Each number is 128 + 32 x the weight over its row's rms, rounded and kept within 0 to 255. Layers, rows and columns count from 0. Numbers have three digits each. The size before them is the row's rms in percent of the matrix's.

# up: layer 2 MLP up, 320x128, rms 0.0573, rows 278-312, columns 0-127
# down: layer 2 MLP down (transposed), 320x128, rms 0.055, rows 278-312, columns 0-127
# gate: layer 2 MLP gate, 320x128, rms 0.0593, rows 279-313, columns 0-127
up278 028:128116123127117255105107179143112134143130140119137116129114114140132136104153149141123123133120124137105119087131125129151120135096136147106102079109121166128146124108112128118144135131088142153121137106053109125111138143145132151125131141139123128121060125119104134101134147147000121131168000136124132170134158141151124123148153163165102122150167168140109120144121122065147090131119
down278 015:088093132099075132120099147113170103149153114134152129121099146152156126089082121166173178136146161143128123129081096068135094155061115152092102060116132125133069146157127138111145123144081105146124144081084162125122145150192110128108181129117132113126126176235088136168137064163134125140152087132126075119116159163118124198126142102077035155113145163137102110179091123138149089091183
gate279 034:132141142143109255134142096160139136107131171125137126132124133109126187153117126150147135157113142106122131152105124118151123116117132147143148193149117135111130078122158102108133097129136124126154134113195139120120124155148136123165140186127088110137085151153130124120110104145032138130139104107149155102111122108122157130120114134144127127142089132136118109110161120000103118122134
up279 028:100144121116145000138102164118144138137125139152101129099153136157138105160103117122108107124148097126106126097131112112124116178119109118145110137152126040140130127145189139105079078116125145142137151163142133156117077089111145108106150110129155119147096117104141164131107143110154133151121091124097145168121130151146124122156154133136135151033118132147137151081102117154115111124136
down279 019:165124202082150159137135109185116160155119129115146127081189118150120146098168144084143123178186112130128201212103121122101133116151117156179124175093081074185223122160178118176113104132135082136149139121072095116085118147118130192133163132095158143115106172104101160146106134118144132099142144164112135137171097132115127089147089144111091110075138166148141110175098083169100090127085
gate280 040:136128120131133227135133000135129133125123107125135130127138127117132081132122108134153133130130128153131121119136118150128113124120118133109129036127146141126138146115255138152127132130119136119103127129155132129093134132139119140128126128132136131124121129123141133135130137148000131131129246128139085167127129127122139126136121112134136119163105119127117123139150132190110102139149
up280 033:135136129113133150125129137120150126121122153128124122123129109148129117140133131131141128121143136132140137089146137103113137140116123106105124070109164022123118098132255140134181118142130123128108153117181139142113127119123122125136138105124094113137155134163113117112126136151221162148123000131125129122111115116129125127118114130110090112148156125125127157114095104183128112165133
down280 015:155129107109158168130167111145133153150161145167123125161127114154161177144062134131113104099133151089040105058090187098139114192154062135163143104105109207091060154117134123105065162098103053130136110112091093089121129102067108154167131116127062108099137141156090139134062151145086075119123153145137196112146187122115134115107171169129155137159144133110135143130112129099100159144140
gate281 225:133167144146070147127100127132138129166189129078085160161109144088099118128085201115085064178113063170137137114159085078143116175168059133159111129053062130132115108148110167133129107138127108156178182163098119127139131123142173175161118081192116086150139144153160113088100072118131161132163110131118137085136106087104169078141121134138124158130151132087106136110118152123191186099082
up281 222:127091108115194122120177111105143111110111102188171111082150125169133132128195062153185165087103197106132112136102164170136129086112187111087154111212165114146134171096143083118112163123140158129102085107154131118109126089115099080093138184082129156106116113132105117175161195131129117123088147137130139177112137154155072213092129131107137116134128139172149107124149103154077071158178
down281 213:125114144130162086159185134138133133091080121174126120112149107155062125155168066167208183109122159103112000129136160126113153115112185151135154164225138219097136142105131099073127138112133176118101102106163137115092134121146111137122134145132117123111127112156139149133117191143089117139104132099144088123113118129104118145097131157139132164106135114181129086151133157165108128150159
gate282 108:149093097111138144076117166135096107167131132096144084137128127114124045104162113149100132145082148092133118152112112134144112138107172134157135127115128071130196084122089079158113141171168191123179110024092091097124143167138105086089130182106062216162099107128109117128154109228093114090155157186128168089133094100151134115132133181129130070121165143112138139147129126133113138125132
up282 099:116157159151113126160166159111181162130173098136125180122106125141131164165090119107129105108166123151112136089141170142137152109110109125108131043134068143157095146144188148149141105102034068118142125168164187152141092094104137151175138063126164082115146171115151130141142161143207139167073120112108164144133143144124112147072154079127147186167118139136088141016145091142121150155127
down282 089:139088044083142107115042125091062145121128137110208089167153125070008147147132113099157165119121082107143023116058092117154143102109141132127161111127088084171154149093112156158092147118106175133151148141158112106085148098156101103112166155078142114131114100136091175159159129101136111145133106109120100129104100157111173158133108137149104121117119117143097136145092112107164132142148
gate283 121:127158100171134086156158174191091082119086075099090093179125160091110131170097114115093138176119131187109112130133100070099144094150090092132138145100120084143132111095125111118123095102089085123052141142118152118115186146102172153093152161159186135084115164124115132118106104169107101105140153123141079095135100094143068103156173065141173090114109159106078147087106031160095104124144
up283 123:124118141066115143108104065066165188129162176154175150071121088161128113078145142148160119090135105068157139128128142185150104177121156162127127121152140156126105146155112138122126165142177164145209136096127099134140072108142081099151100126101066144159151096121150119155164149091126148134104096127115177168117141144104183139097100212120078149174122095148177105173129200086182158125118
down283 142:112099120113137118166148159167142128115122145128139167132106124125000136140122150111157131112109175103092000140173161112142167120117137145118114127126149113129117101143143146096138095127152136107099114156160102099154158101087169121144138123081107100147136120123067116144142101149142112141141153122070127130127118133138152134138159135068146107127112146113136075132169131147147163146094
gate284 049:141146165132149111117117164091130154135048181134136139143110121166126102121128177111113114134135127144157136154141136111117071133117140127170137000087097145130112255129113139123160143147133117138117111183161124131089148133145098133187112162136109057108142136152130132129140121126120084131138033125117135101110134110160106118138128138149119137165135112130082099098162147081131203071125
up284 042:080154149128165168138119182106170126116119076172134143116115150146130122202120099107108121116182098135126132101103111123125166137173100118157169087149134220167129139161096171099101078093122118137138154194140154130079120086106152135112123082130157070072115126114112162176124113116000137137082099148133149140118138181166102132125087086099140153162127094140126160089098104103122135206117
down284 034:044072143099087141153111170154172043124111124163066105173196127191136124082126102101105110141128160148143167127144140130140079154065137146104159108127142187117099119163180126098165144138114112112089136105152123080142108128113153046150096082069115080142145131105145145124133114109154090111188115202126073111145104134164135106138122109086111201120126139163130126097108138080144082139098
gate285 029:120147115131123207131125000133109130103114146122149123136111099101126154129111119138127126105146130136134128119121124131120148122147136114133146119112121198100123194148000141116169115146106133154109107121099120117192142117125133129123128130134116161132150127130162120126125112122208127129145007127141120125109122111129131150111119124113124137114097133118096130132131112118116163136134
up285 023:107113133111151095155144241117161146151100089113123134131131126145131130122136164166136132136159115167097132069138123099143121145103153145117133114101119080152130111121255106077155069134095105136120106133160147112131120118086095123162134091141150103108134102128117128124142116140049123122127201102117123191133141097147108129125147174173112133181192096116138105117108157017129125109110
down285 017:140114146095052133138126111110094125061108137184131125111088128141157161155146106128138124161162150132133131122137155183103092166150148072130087125090116171151138141158084126077165151129147123192076120105047085138141123088093157109082090120153180139168168095116151156133040137097070067111173159117072171158142117148103141162131100129137116117161120144138079071204173126115074119134136
gate286 179:080120111116089115106111136086098155121067116116144168159108177169119190191097092070148093123073159105181093103085076118120134108159158134084109147128173123104104170208128119145084123095130120128143104107107120153142110137146071124168133126142070165072133149099151083116114120147151097124081140145103078129204110078116071097146075179208124096108126157184145115122130111173122110123131
up286 175:080127121127075108119106116090078129105130112119135170168081173158151161194091117067159126124070138080185106092080102084141131077169170136086119170115151134098118204203139130145061120084132106087131084142106145141152144131137062107173144119141119148103126150128138095107115099157147092108072135138092107138194122124083103097171065178199144099101118133166151146098116101152136122116127
down286 193:121104112120116169094111121144152125110112121124134099129118126133255176176064070117130201088124132080179245072136147112141166087127139151071130113171175142142119129202119130157093112103156141111151121124105106123134134157196085102156172127152110138107124126102132142136144101118113118141099095150100122132175106143118116108141098134122133116098135144163096084161160106134146146121091
gate287 025:124169108134121104148152016168155143129161158154120114127117108137133135143127096123116124150137103157122134113145162087077104136153128126097139124139145255106116079110197098160164138113121111168127109113062142126109139129090132132096125134124123089131074127142128151180125115145000143138097033130129101077125121122111132087147135114117116124139119104114164128080123088091167135125139
up287 029:123113075137140190152130078118176125144089147144122119116108119129127154125136123130155120102124140132153129115141106116117133111121150127130129255120153088131102131108000132105161114146150119123114163141106155132116135131157116119148165126128137184118110158146087128120133148129109112136144024122135105137128128101127125124106164158122101145095210136136124145124141150095154120168125
down287 017:114109203144126173107146102116083201147134118159120147116143079152119097059109114124147146057132171154125186098139091147125153107127099046127104092098110209139091135162172140112119121150146090062169125102119152139134102165087113125123158130068055119080157088158130156073130113140140114090191156139133137140127135151109123127109115120069128156127132123121140115153117165083075107129027
gate288 179:170132079148197138152183143170140122159112145062078135078115133145096119162079120149123130108120091108085032133150090159144112140200083147124087097157088147113089125140153130120181150169157111143132174146129125108068113145081188137161147074098099149092164169064156149156168164135124146156143123152130104120134168091126133142124188147197073102078124169124146139121100130136082119092108
up288 183:093148181098075134094078122101157170106128099164143102180134094160090137084117147129164096168143115162160156160121202091101147134115118109122140139075159118151153089116157101127113096134131125100110116081095095144204141103165034096077096136188176107131096137174105105099115092132120092062148125092158141130108137138094132087161094076071150148190159078119137111121159144152187143174136
down288 194:145122212129138127141130142145127147129110121124115127143106089127000150139102140087114175136119126133123000142127187123130146132130093128072130111092150170125133106129154100180126139150165105124113155111146114110115120156157109148133121129241149127153139151120135108083143153099134107138137123086166141126131114078113114097171116123125101115100117136136146110150139144143136121120055
gate289 038:140131114121134015098116030132135138168115134129131127127136130108122111144126143143133132116107151143144122113114155134144147103115124149106153209135159255071138151105001127154133171142180155118132128121144160113106116159152086123085122180101124059138150115139140141114131132089182116102080047109146111079140100115078142136141106146130098106097133149116106141150108127116101128128144
up289 039:140147153137167037114150167141149147121059106135133156129115123113136137154110107106147130116178128149104135024129163143077209124150116158071132188123115111180117143147036150102149087118107116139106151161089148147116121096131158142138135099138168007129120134144104145161134125067175143124140086120113131118098138144133141123115145082170113197083064137126118156107087140105134162144157
down289 025:102153199097148126140119073100109128141112160152156125143160185096191132139089105116117081190120116139185168122187124151155070143123137134117174065091113150124144147147187110186076135154116097174181126141126110152093142117145088155087124131088146067113112146108121147117179121091148164080148096108118171073119135140158140096107163111185080123157158172135192170156153121155146090080189
gate290 025:153124138134128027117115124128133129111085104128133150152131143119133138118126119125145127139136124095122123119095098111109105106112145161106124000154105255153149216123228121118119101139125121129120141145211122123104106117133130123129126148142104112140112145146124121137118120148180142132133187132142145085126142122180097148126137138152150151107126107113110109144168124128106121120146
up290 029:127118130137137068140137211142156125138163148139133126132130117149129115128112088132160131118118141125110127163104153135119148103128120147102125030100137167109139141141000107152156113104128134118120145135183144140104156110142147125140108141128104123106102133128116115127136141156000122147127090116156090114131127137130132134142131136107124108153110127120120127108169135075096121148145
down290 012:099084169116159101095095078180135086082129105149111142146159158157130188064150144129097155081115154176096085053178144158102143134140150140103115136157148000144141135102131109209155101126163103122133131116209089167102114176151167072150096126116143188136123141078101110179128105101137163103119101097143151121151126108125142133080130139130121110104127150172107085173161121121142144133142
gate291 026:141128128131105017105147040128122128110113119123142127112144143177126150134123108115147136137143126142116126125097117158121056127095129141100121041135151139137129182134067128169146123129147161115144135127139110128120088159142149137105133127121100081140117138130157130114114136174255155103170069132138147215136103098125129128124129120131132103151107142122131135142139136155136101128144
up291 027:130095124111129255124133129125135112160173127122139098122115123144122122087121128145136138111120134142139126150127095142150126111116155096089091177133122088126169136124034125139120154128114152103093126103130115123176134145132114126116126136120108208132096136111115125089151132091255108126158096142149179080125131107115136116141134148091130107120178128118136146158105120057155151130125
down291 017:144161152144146200135159145128163145119178133112076173133173171143165124205138158153099127167104119076140030128139155057116135107143081069131158111123145144098131089132189132118106091130099184095149108098130109148169157119140141076159147080175088121138177115147134144122143114133156084132118181120167092156091122169142159134132127124153125104111179128155083148113181127024155106154164
gate292 027:110127124130145154106108058131135125105160078140130139129126110111122092157121126092106118123145124160157135146160167112116122118165117144178135038128118173112117135139123141117094122121135124146148103124097096133160172118116124154094102136135168206120148129104154153146125107056255105123142139104072206115145144139093118117173103041114137115080125137130123150090092102155135159121120
up292 040:130136094116126107153133255081124146125149142135152144117125118138133107129151158137141125126126117115112120117124137103159157142121135127147112025133130211131099110145255136136146122109086134122107130154107139127146140122106130125145125115111116138123110129144132135127127109119155135121130016116132200125127135143122116151118103128112139120144162127132146120099173132067136128121119
down292 017:107154174115169127158135068120158146139110125146163116141097120198095147215164135090142096087119085135145098135140110069087112165108105146109188103162107110104138108163138198117122134103139107131107106165096145084148154118069154098061134080068100111125111122119102148177100154139165203114116106157147162107184172156102138138080135090087076095106117126131191123096180138060117091108130
gate293 020:120160145152139152180167056128138159129148144143121115158115145094132128146128105120138122127163107077140129122119079116087098156121134128093158120134112155112092116126146145144084078106105117184118084159115136137048111105118114146121110171149165114131076105156120154137133134106255141149134138107137081252107119103085126129117134122137146187124094128132122120103100116125117146137146
up293 025:142085139150147133171148148109199131140114106150108123120132131131121150126124099125122130128119144140119137098114179128121088122140100094125129084081144114134113112107028119152113109121148146101119137127067117118124095116162145134112104101105153151116177168140091119129124156138000137150133149127153142158132118102116139130153122122152092115132156137123130126122178137131116108165134
down293 015:140140086156116144140134106108086105136145163165106143123143093183150149120176058077117123108126164160081173115169148095141195183195160084130160136078127185067173137114140127122146150078132150115103097164081152067183127161091078114129109154132141144048168160156117131143166163148116095123090136124147116088073083125158145166084086212100109167138132118133092127132167115162117123113127
gate294 172:105125138135085142129116124116177157142180125174107164051142138165120163147114160164109083222125097210130083132182122166194179125139139132068072122094073137110151096130107137145124124096116097143195158141121121142134118111140101115178086140151085137131096124108110143110112106130115129055117107098104042128062177105155120139120093131153164120114083103137086114101148115107133212121117
up294 173:093081173138116101134090119135149162145181134196119159084129108123197167174127162137101135191128123169132125131176133128180173118111136130086059123088071149083160102135091138158118129079158097110176136167124145126122127115188117126160057129106125144162122106104098188093121105124119095071120108117100046118113170120153145129141125116129156109112061104121074166093114091101084209100100
down294 189:135107145133127100092104107120157122148150135208130136093113112185255106166125165107102174171130094131168198111121140138151146125125150106105055123137094119107143160168147140163111145116158140073183152147094123112117140142169134149154115125093119122149117124066089184100115121128097127088130126116113074137133160141157146127155127122109167106131097111156095107099117077105131153153111
gate295 203:197104098090125129131102113183072070113126114121150063113069128162123089096136126194094132157048141113151109106051132094158150114089182114191134161112118119156132141129116124087187131131152084102153109122100125133102158207130109143186142137103073131082099152158109139073128117152127147108122147153131135161166128099116132094124163199082115049117143129152135128192123143133113148066116
up295 193:183114102107137125153107127192094064137146138112173074130077127154113100092127121183092127147026130114166112110068130110142168107077162107148128137124111133166126138151098128085168102112163096125131125116082124125111172179170127137185146120087075140093078153187125136065127087177116157106110151176146168127146135105101145091121178177089138048144126131142141159194113132143123152070110
down295 189:094109130144140137113149127128107105122121114134099182113145167132255117184147136049097144134173176125108198134125152114105136123155143091180129105111148112077119107143163159123165114160116083127125099116120098177114124127103118177127098172120157178132156136077108158121112168133149162164115139118122116134096128138173128078149110096144103132134168139112158107145163126146110150118149
gate296 032:124127141106115255107108032143141117158155140113116112140116142155126103128132134137109127124118136133132126154136133124119174131127150101136126096136102141105151140131000105131138149133146124140123100128176114122146122148119141124133142149132120164128135132115125132113126122146050123118140032142127132120132129129124130124145112115127155148166112130128148119130122137161141139086117
up296 024:137135120125110156131122098115157131115155149127128142109137120135136136093119106117124119140153119130139119097134112128121146095120124160117151141148121183154109000115255119147143102152114108135099139165087131120160162130139117138138129156131177122115108128126098136146134140214000136125140219133119084168154129144147142121102180167141129132072121108128114134148145135185121130126143
down296 015:161153120084156145133147103136124090204115061133146087111142091124141153161123111137204151093117133110102037130088106106111114169128147078088131079095116093149107130135135141166116086126163131134123123097136114152114164096127090169104123109102113159124114012092114134133078108141099159095117127129180105128072128141185154173094172171126198087105097102145082149142063179100104102139154
gate297 028:121138134150127035139139128134152147126142152132123137122125144108135142126122143127118114128120117124122128118139141106133141121140122143138124011130113252133093119135208135128135144098121107137126104135091126139123117107100124112151134160145143134118138124135134127148117125144255132129118000112098122124148131152110112104128139110153158187147136141122124118107130151153123156147123
up297 028:117099122124116033143132104135120124153113167153136116136114135121128152116109096117134124138131107122147128140099120139144127147128133128124121221131087255131111088118137122123100135123143136137131152139154126131104126129131104118114107125126144060141132118109112126128122129107062110114094124123103134137135106157117125138146151106165123155115100113116154158146176119015090153134151
down297 014:098128136160178111080158120148128153140120149118152091067145054096206133113142063157177180150114145122118018100044141117120160127154086096160081096109067142145160123150121160129167163106084151116115145115144137130127176171155118100156148189094139141097145165138131123081183131132140144150109112127168093134091120199116140101152131127139107139184166084096130108135192114161116134111096
gate298 190:132163110131167123122192104154191151093104097128120154132188126181119128136110070120117130093162100182151124125210098112090157130144102091110151139127065125143067163106130108087085106127081130130102114201156146150166122096066161152136175121123128050106088144096140133173120168111103135158141129124113096120063097155147075156103080084118125111103122114172143113042121112155166119190157
up298 183:141084148121096155118057146089090102153144128139147098138073126067101122093155183157148110162068155039121131103078126188184119133124160169164124095140175141149161108156132109141135136136137135148176174057112095125094141148167104098114100171133085177126138142167098087081157064140120129053084114142129164123156143131122150096147161189166139135178129158089148127173128136114095114063114
down298 171:147109087065104103158144121147088130117140125065124129122151104115012126114111101145124138123162094092143019118110139121113150101087164125069159104094103122193176124082154135099087106118128119087092106146148141099146145149119143097111226129124124105153082146099135184194106138108142082073131151106145134092106093140162101123134094133110141103112095117124110149063091140139191105128177
gate299 244:130199145146121139151149139131202110104106108109076159102163174198096127144085081081157078163134193122118061120144171132118170121140061105070156119118170138153087094120137135028105154118099114142154148133117163148142096087139157122098105111177155135129089116161158110181146132128127141141081123121156103107121127109108097155087192115163168169116103168128129078090133203121076143125135
up299 240:135212146172112129150132160135188089120128127142085173110129164167141118147108095094170127157160201123116102116116212106156171097130059098058135118150152133154074101101134118058102157119117109112141164146126143124137114095133173104112079103130136134140106109157164128178153130113119130137073131104165114094166146093069150139092175090184161163121088160147123107062151168166056157089133
down299 224:117166196161094163157161160128163061127138121113086125154131156133255125099121097091182092147140157137097166098151162117141128112122075110080148138158149099165029112089123093100122167152140185145128137182117151151133140129101132110115098097094130117146121101139175120161150133149145089144112118103161125114118139099121129138126158092106135118173125148142147116097129122163111152091156
gate300 029:143113100159141024130143000120125121116142141090119136121124111150128120120156119157115131132124120130120124123116161127172143122108163115124109033134093033137143083124073112145161124149140140140110138122176093127144143149125105089123117141120088189144099120150135124118139127129167116122169237127136215159127121110115118137116121119155149130161152158108114121153181140029097104126113
up300 026:122133150139108083119144237126152136111133133134129135103133126127124123138125108125141127121161138164150135130123105112091127106119144173093156180161118047141106178110149140101142129105097128133124091176101158115198128133102095157188124175129147074120122129168130146153116108118255101139129071120141192168112124111111124116099130126137102177077107139139123121098116138026149150123109
down300 017:151201110082127133141130090079149177124131091128161172207101136128157062149126097115174059148124120131130047111107131149111091168169134176125161128136159179136169095088156119113100096130228168117117147142172109132143122147133093169079133070157170124165076116130131150142092094115144131118141122116092184124050142140138127130132144093192130094089156139160105081131100090138090153127141
gate301 027:121134138109129220126134116162136122117117097138125129119135136142126103132111128112103125103149110128121127116123110148127187150145098146121131028113116100130093199139255126165136106111157119157145124138210119126150132133139135115075132117125171176136176121112143126149121130101196158123139045139111119172134130121112126143114127112110146124158063110151116137143093081160143103179121
up301 024:122126180143140177157111152133124159084084088131103146133130122118128107177126139101156121124123104116114137177118132095129110117172100124183131206154101090120116011176113139144132083094127103157160101105157145127114134104116124144148140073151123017124108126138131146154110140108231149154100133111084110097126141162130122159155145067125128147137044113121167102057173103203103126134127
down301 016:052095146191134090100121148214104152087133105147128099059131082189172130152112144119154097154101092127059087127078140190113094159180162140118111121139118135153084138135082170091145087079131101092107174160067142140126178116094098190086128140136102147118129181108106121134118128091136130125128227105129137089114112148114141192149132140132149142165130139150103159136078141103080120142148
gate302 030:133100157132104085157161037138159159105114118141113130119123114123124139138117123107125121130143139120118135175128132117092153103145125081114133000145161000117119155135143132103129104096105137156098100133144114108082113113108157128160141147123161160142166133149137158138133106092123145121096164146138105119155121126107161133107138111128132144118093130130134117097142122104113138133135
up302 022:122103116150151222135110150149148121099154119142117135149111091046106204144166108075135141121169122175126142100140137114146174101140125117139125221067133139083123168097000139146111125154121149101148152099152117121150115113132127088087129098114151169131103121115095117122145102125190138135100167095132103063100135134096147127124112128135148109047165126125126165099086122117103139178140
down302 017:135154095146137060172148099154122190130161083129142203149112115112101118059204076126119163086101162117142151119141095132187168135157140161075090118129214194146142136068111123150148128100122149138170110116128101147107109138151154120125138155136154149157120114168059139137173158104130107126164054103113140139123114127108113106124174089088066142170084088087127074103188102109153125090110
gate303 028:117153130107132081121148033142146135100074137150117143131155155139134143148112120122078128122140103138120136133145158111109104126126096121132158089096151144127117247130173135131140119131106120155126161124255137142079141083117195116133119154143170061136104127130144134144136136195218154117107210158102125215150146133134126113117106117127116151195066134136121122094129109149162130086124
up303 043:133149119135118147141122000122134119128137162137145142125137118123133137123141121136138131148139132098131124094127112110138128143139141126119128121112138027136120133122255131131116113128120121119122166102171128133094133120134163133101138111126135150124111133151104139121139149116197134116115180127147114138125120132135135107127121113154148114145107120122128119122121156178135124168135
down303 017:103144146106106089172115131121124061209127161113120109109182056088116107146172127135097122090098129120109226190096099161115097120159126150138087101088144071133124119077148136081126203107127130132155103104147102100117089175135146159138100091087146155106126122143102062102166109133096134101172138179138128153138125120067095073155122115141165098100086096169058117150129105134172135107074
gate304 027:131135147096125068155093037137122130091080173119137148139122110107131144130127139090126121119154104092128129148133184096131124113151131127160104000123161134144118068135191132128143090117112123134129138138169119128055126116106129124143128119121146113127101128119116154147116105112204160122146000139109102196159137144107120151119134114119133136087097128123107140096107114166123100095134
up304 031:135134140118109235125131000111100123142111112125122144125133151154131139144115108143132127103115127124121128165122110139176130143138124106112101251135108011138150073127223103113140110134116132143132159113216118131172106127135144108119140146140117189152119116131138127124120135086139128123118151134107136177114131142181127136120179123151154124170081124131146097127069107065134114102118
down304 016:117117145106089184167189093190178141116133169181136147173154164161137145159113181164189160103118162161142078035102144107168134138108108098120135143136133207134109114119086177103134109162113110151115123124139111078076135102148142150126102097171139167144113156124143122104095070177106103113109145077152168114102140127171121198141093158137172134100136093103135208169116156102158121151070
gate305 153:101124176141162076095115123108136138086112149109124135154159117091147091146068127086159127099168133103113141089129194145038121122143110174142125157127136118111130173100122185080174123110131112128057183092126119124148083125151203184093147128114135101085137165143114189103136096159118152138124126076070131144200085172159141087138128044178118150114101158132139099140173161157132193121117
up305 164:144098094112116148144129106173083118179152125137153115092095133157158135123183155156107145140105158137137111163160077123209116109094140094118117126147102142134121089150121074192106141141156138124193064171141145121097198148110060083134096125129143110171132068107156116144127170063152096117142130171180137092066171113079122174141121193067155145119143083139120156116094057082102084110118
down305 175:110121119165094156193149138154173109158108147112145122120129099086009122147137156128159060102157137167126000126120097107128152131129103061133105111123150117132118123163138074148143122167154186122140131119124147123072150089074129155152124101147118106112122133123166139117105177114163130126170116101203082124068153102140135115138114155148100168118152088124165143148139134098135109129108
gate306 025:145149077123122206115111172145090135114111103128131131123134139081127119113133118132118141098098115118133113135124134113092114130174124132148156055114147000097130143162000108170109154115155144107114117140081126126152159168128173117101134128100152133101117116105156111114127105073109103118144091127167150132108137116115109141143083148106143082116125116125097119133120085171152088127136
up306 027:126127141142139081133131025108167129120126149139140132117132113135134134126129136121160123121108134110123127172117096121160184137156108094128103203143147000109124012167074150160122157106142114127141154151161128124104110096112153117146130131127140069138112126106134131145140129161000134155085060121126116164133134147133104117112122131123158161116151124147157148116089130139122159139098
down306 017:156145142133100184126155083131088221112133104116193135113140175160173158163151119115138183186098075098152029133149141091146086083148140080132184130109148087092100142086115170138090076180112138140071137099137137105130126130132102123122083140197128121131111184124106132181101133080087097083100108188139180137154161099109121097105129176121130113136143154152142094143117143188107128119148
gate307 183:157059085086161098093097135155107083139126138102130067158129124128111085091120137167103119132039127101150116117124104156151092121134201183136113099113155106122200123114118059154142163133166151123124161071125090105141166212174103128131108153104100149122136123131096135082143132114129126113192137173151166119137126123155144123174139168081110020134157095107135132196126111117166078093124
up307 182:064179174172098086161184135123151141107154122148127196134131130125117167162128121047167097131170140162120138131148113123143168123122057111099177165140138106128063134166118158083104156111125100146077099182131154136126109065099116124124127112150105103135166107117133165186102116109166127153073135095121101125141126157122112135128116099142126203121045136119136174029142142069132196167133
down307 166:153114054083100104126085154108050161142109156124159084112138104107000151139136158132123113159137097106145051098081103126139125120094143117064158140101127117147152149101133155173104157091115139098137144152172141082141147166174106093144156140088115114112129132133169192157173131098128132159126129147105138100127130139118184183123120157110141130119094115104086126123092062108175120137134
gate308 021:138115097122141255109123096152076109103150133125125106153119141113107188132109116133158150110119135145150133162080143134150196121125146084135133240113144236090134138142158110145129143139200159105148148091110126099145140158141106128080107111107080091133149113154121102136120116169071101108100194137179093035102115109093135139113137176115127093120109129128127145152110094092129140179139
up308 026:130118143140143000148151043137157120161109137132138135145148134123125136145150125125157130129101135144113130125146121112123112134115160127141129147162105190100126093118000114116093103115108119132141101134088098123156103148140113148139131096123102251114122141117141129110119117065060138129133089104148107129137127107121107142112117123153097120127140131125123106113175146060063181125102
down308 016:075098108132134102133099161148164158081109111128086155090167067092129130135144136121092187116139160110131047106136158188116103080158152140126116175175135143200135138063078102116151111146133177111063059104131100141144166145086147130082149139113054144142179125123141150152147141077123137146134106112155110185117087077096078209112126104089142104139133075120131145114182112084144113108155
gate309 166:153165110073122155154100136092158145118175163123140192145089133127108106084107160136094119094113132060108107116116076079126133108088160091108143093141117145151126116155094086202119175141165207157068133118112086181161150126122103113100082130130110110109149106107178146092135114162125080151176103150108088141135151111172100164185144120091151125200155136149065110065135078129122073060154
up309 164:148140110080129120134113100075144162121191204144141167094133145113121083093132096100076130098125122072119136164158069160119122071117153043135133095092113159168125113152083080174126174158131161192109119124137104143161114132135139133113093131117109131084127096099172141126110104135143113172171118144109066127136140080146088180137174101114102127196141152135075097058137067122099102042133
down309 156:134130177120085125096122093133073153113183092164156121106155137150255125137157126142111090160136129137113216131190129130135158134156057104127102133112100092120088128098124097114114122130162096141184108138157128109155132154138173141159142143140135105120118118157151131124154110095175160032097130057146143089119118157118112135082135130180072126082153163118147078123081154125119169118069
gate310 115:145066103144133152136135124134061076164115151119142084109131145132107104067123147088193131144082191109118141103089138176152123149144117135153134165135089047121162122121144103128170133191175125121129183135065117125149103125149078142092097167106080148200145116110131122112148106125138095119183196143172181107112155116120122139108143157122126126084252139140082129153146156086139100175135
up310 117:133060115123084122101071070143061117166096120106116101133085131145128105093143139139149129120077189121105123116090101197146113118122148094137099148124164114071163125120151101100075114133152159085092199119051132131103105161120138132116131165118084105196088134117115141068114137149124080105148157118203114114144140137113158110141086192161117088099243147112088136161146166123136104145121
down310 113:196118160160166142194156117101152155153120136133174097106129139128255144067154194128172072112132128124076211148106114117097104138134090121191141119092134083115073153097140119114152104104132113183124132158145133102082093109110145179119079076094095160163127077099147108099116166105114095121184132192170110145148161156150111149133143130118087106123136132094150111101128125116103114124123
gate311 027:113126157150123152154142230131143134130124112131136099111128137116126150114111135157142132137148136161143142059098115135123173154128111066097096182109116000146106058101155128112116125123143110138099173120168141131085105112110129159122136134134158041133145140160121100089113115131207133122116183121174087142139114150133116123088124132143145173133108122134133144172146138042098106182123
up311 034:136155119132102255111139025093106123127092140146129120124126150140137184098118128142124138090141134080135122158154125149094102144144129139151107147123091175098123203134235136131131172108115121144162138127128128139158111112108169141133124175139143169113194123144139139141128096100244122139129148146134102119133134129179122126104132130130152156154064108124107120150158128102154184128123
down311 018:133158080131169115134110193137120102130095126135151078155159116054083138163056136135071171135182148132123148104107096174118163156122147118120121124170151086173147151138106144112134137038136134130082132127154142146095169105053100082132125096059155111140127205135132101131106139143146185144132173093191141143148134124120166120171138086088155140150178102157083132098122070103073106086082
gate312 024:113137117151132000163136000129135131106110133139120120148123099101130120143116120132120125154139115115123129119111136116149115123168122108102140255125144166122114195122155137080119087103096122140114137140092159120092116101121128138089140121123149026122061125137122124145129132098160146124074189116094122118125123163120132130124144108164140124093132131137142129116146150165130126156150
up312 028:124147151130124000141124108137126118132099135134148131135109139148129113127124140147124127132146105128128126120139136116123111143122123153114140056127153045105132234134245138127145123129117109124135134118090137138103156128116144124130124144154117088144150124112119149142116136100163122127090255132125101156138128146133125096143143129103125153159114112129118108125120123055159129129131
down312 012:110123137090115140138170097114133093129098084068182117100099104153086098129104161105087154148122110083073161122177052110116174121144191121140145149104085074109137169159198125067136106094193171110156102102104152102143091167121135090103121082134138108064125088185123129157159118177127173125128130187125176168147112140124126206136161085197109125116112128140104107089121162102114112083137
gate313 032:112166114090098078156137218133123113099189190146138143108118139123133129095148134117099128149121083092130124129123115098130148132138179146185127187170157196137131142146244111130160150093087110145141112146109153128139178104132148148153134174138121121108095105120142147164118122101000095127156040152114147048114136124116116118096121112139144166182090109149142146120122106134097146124115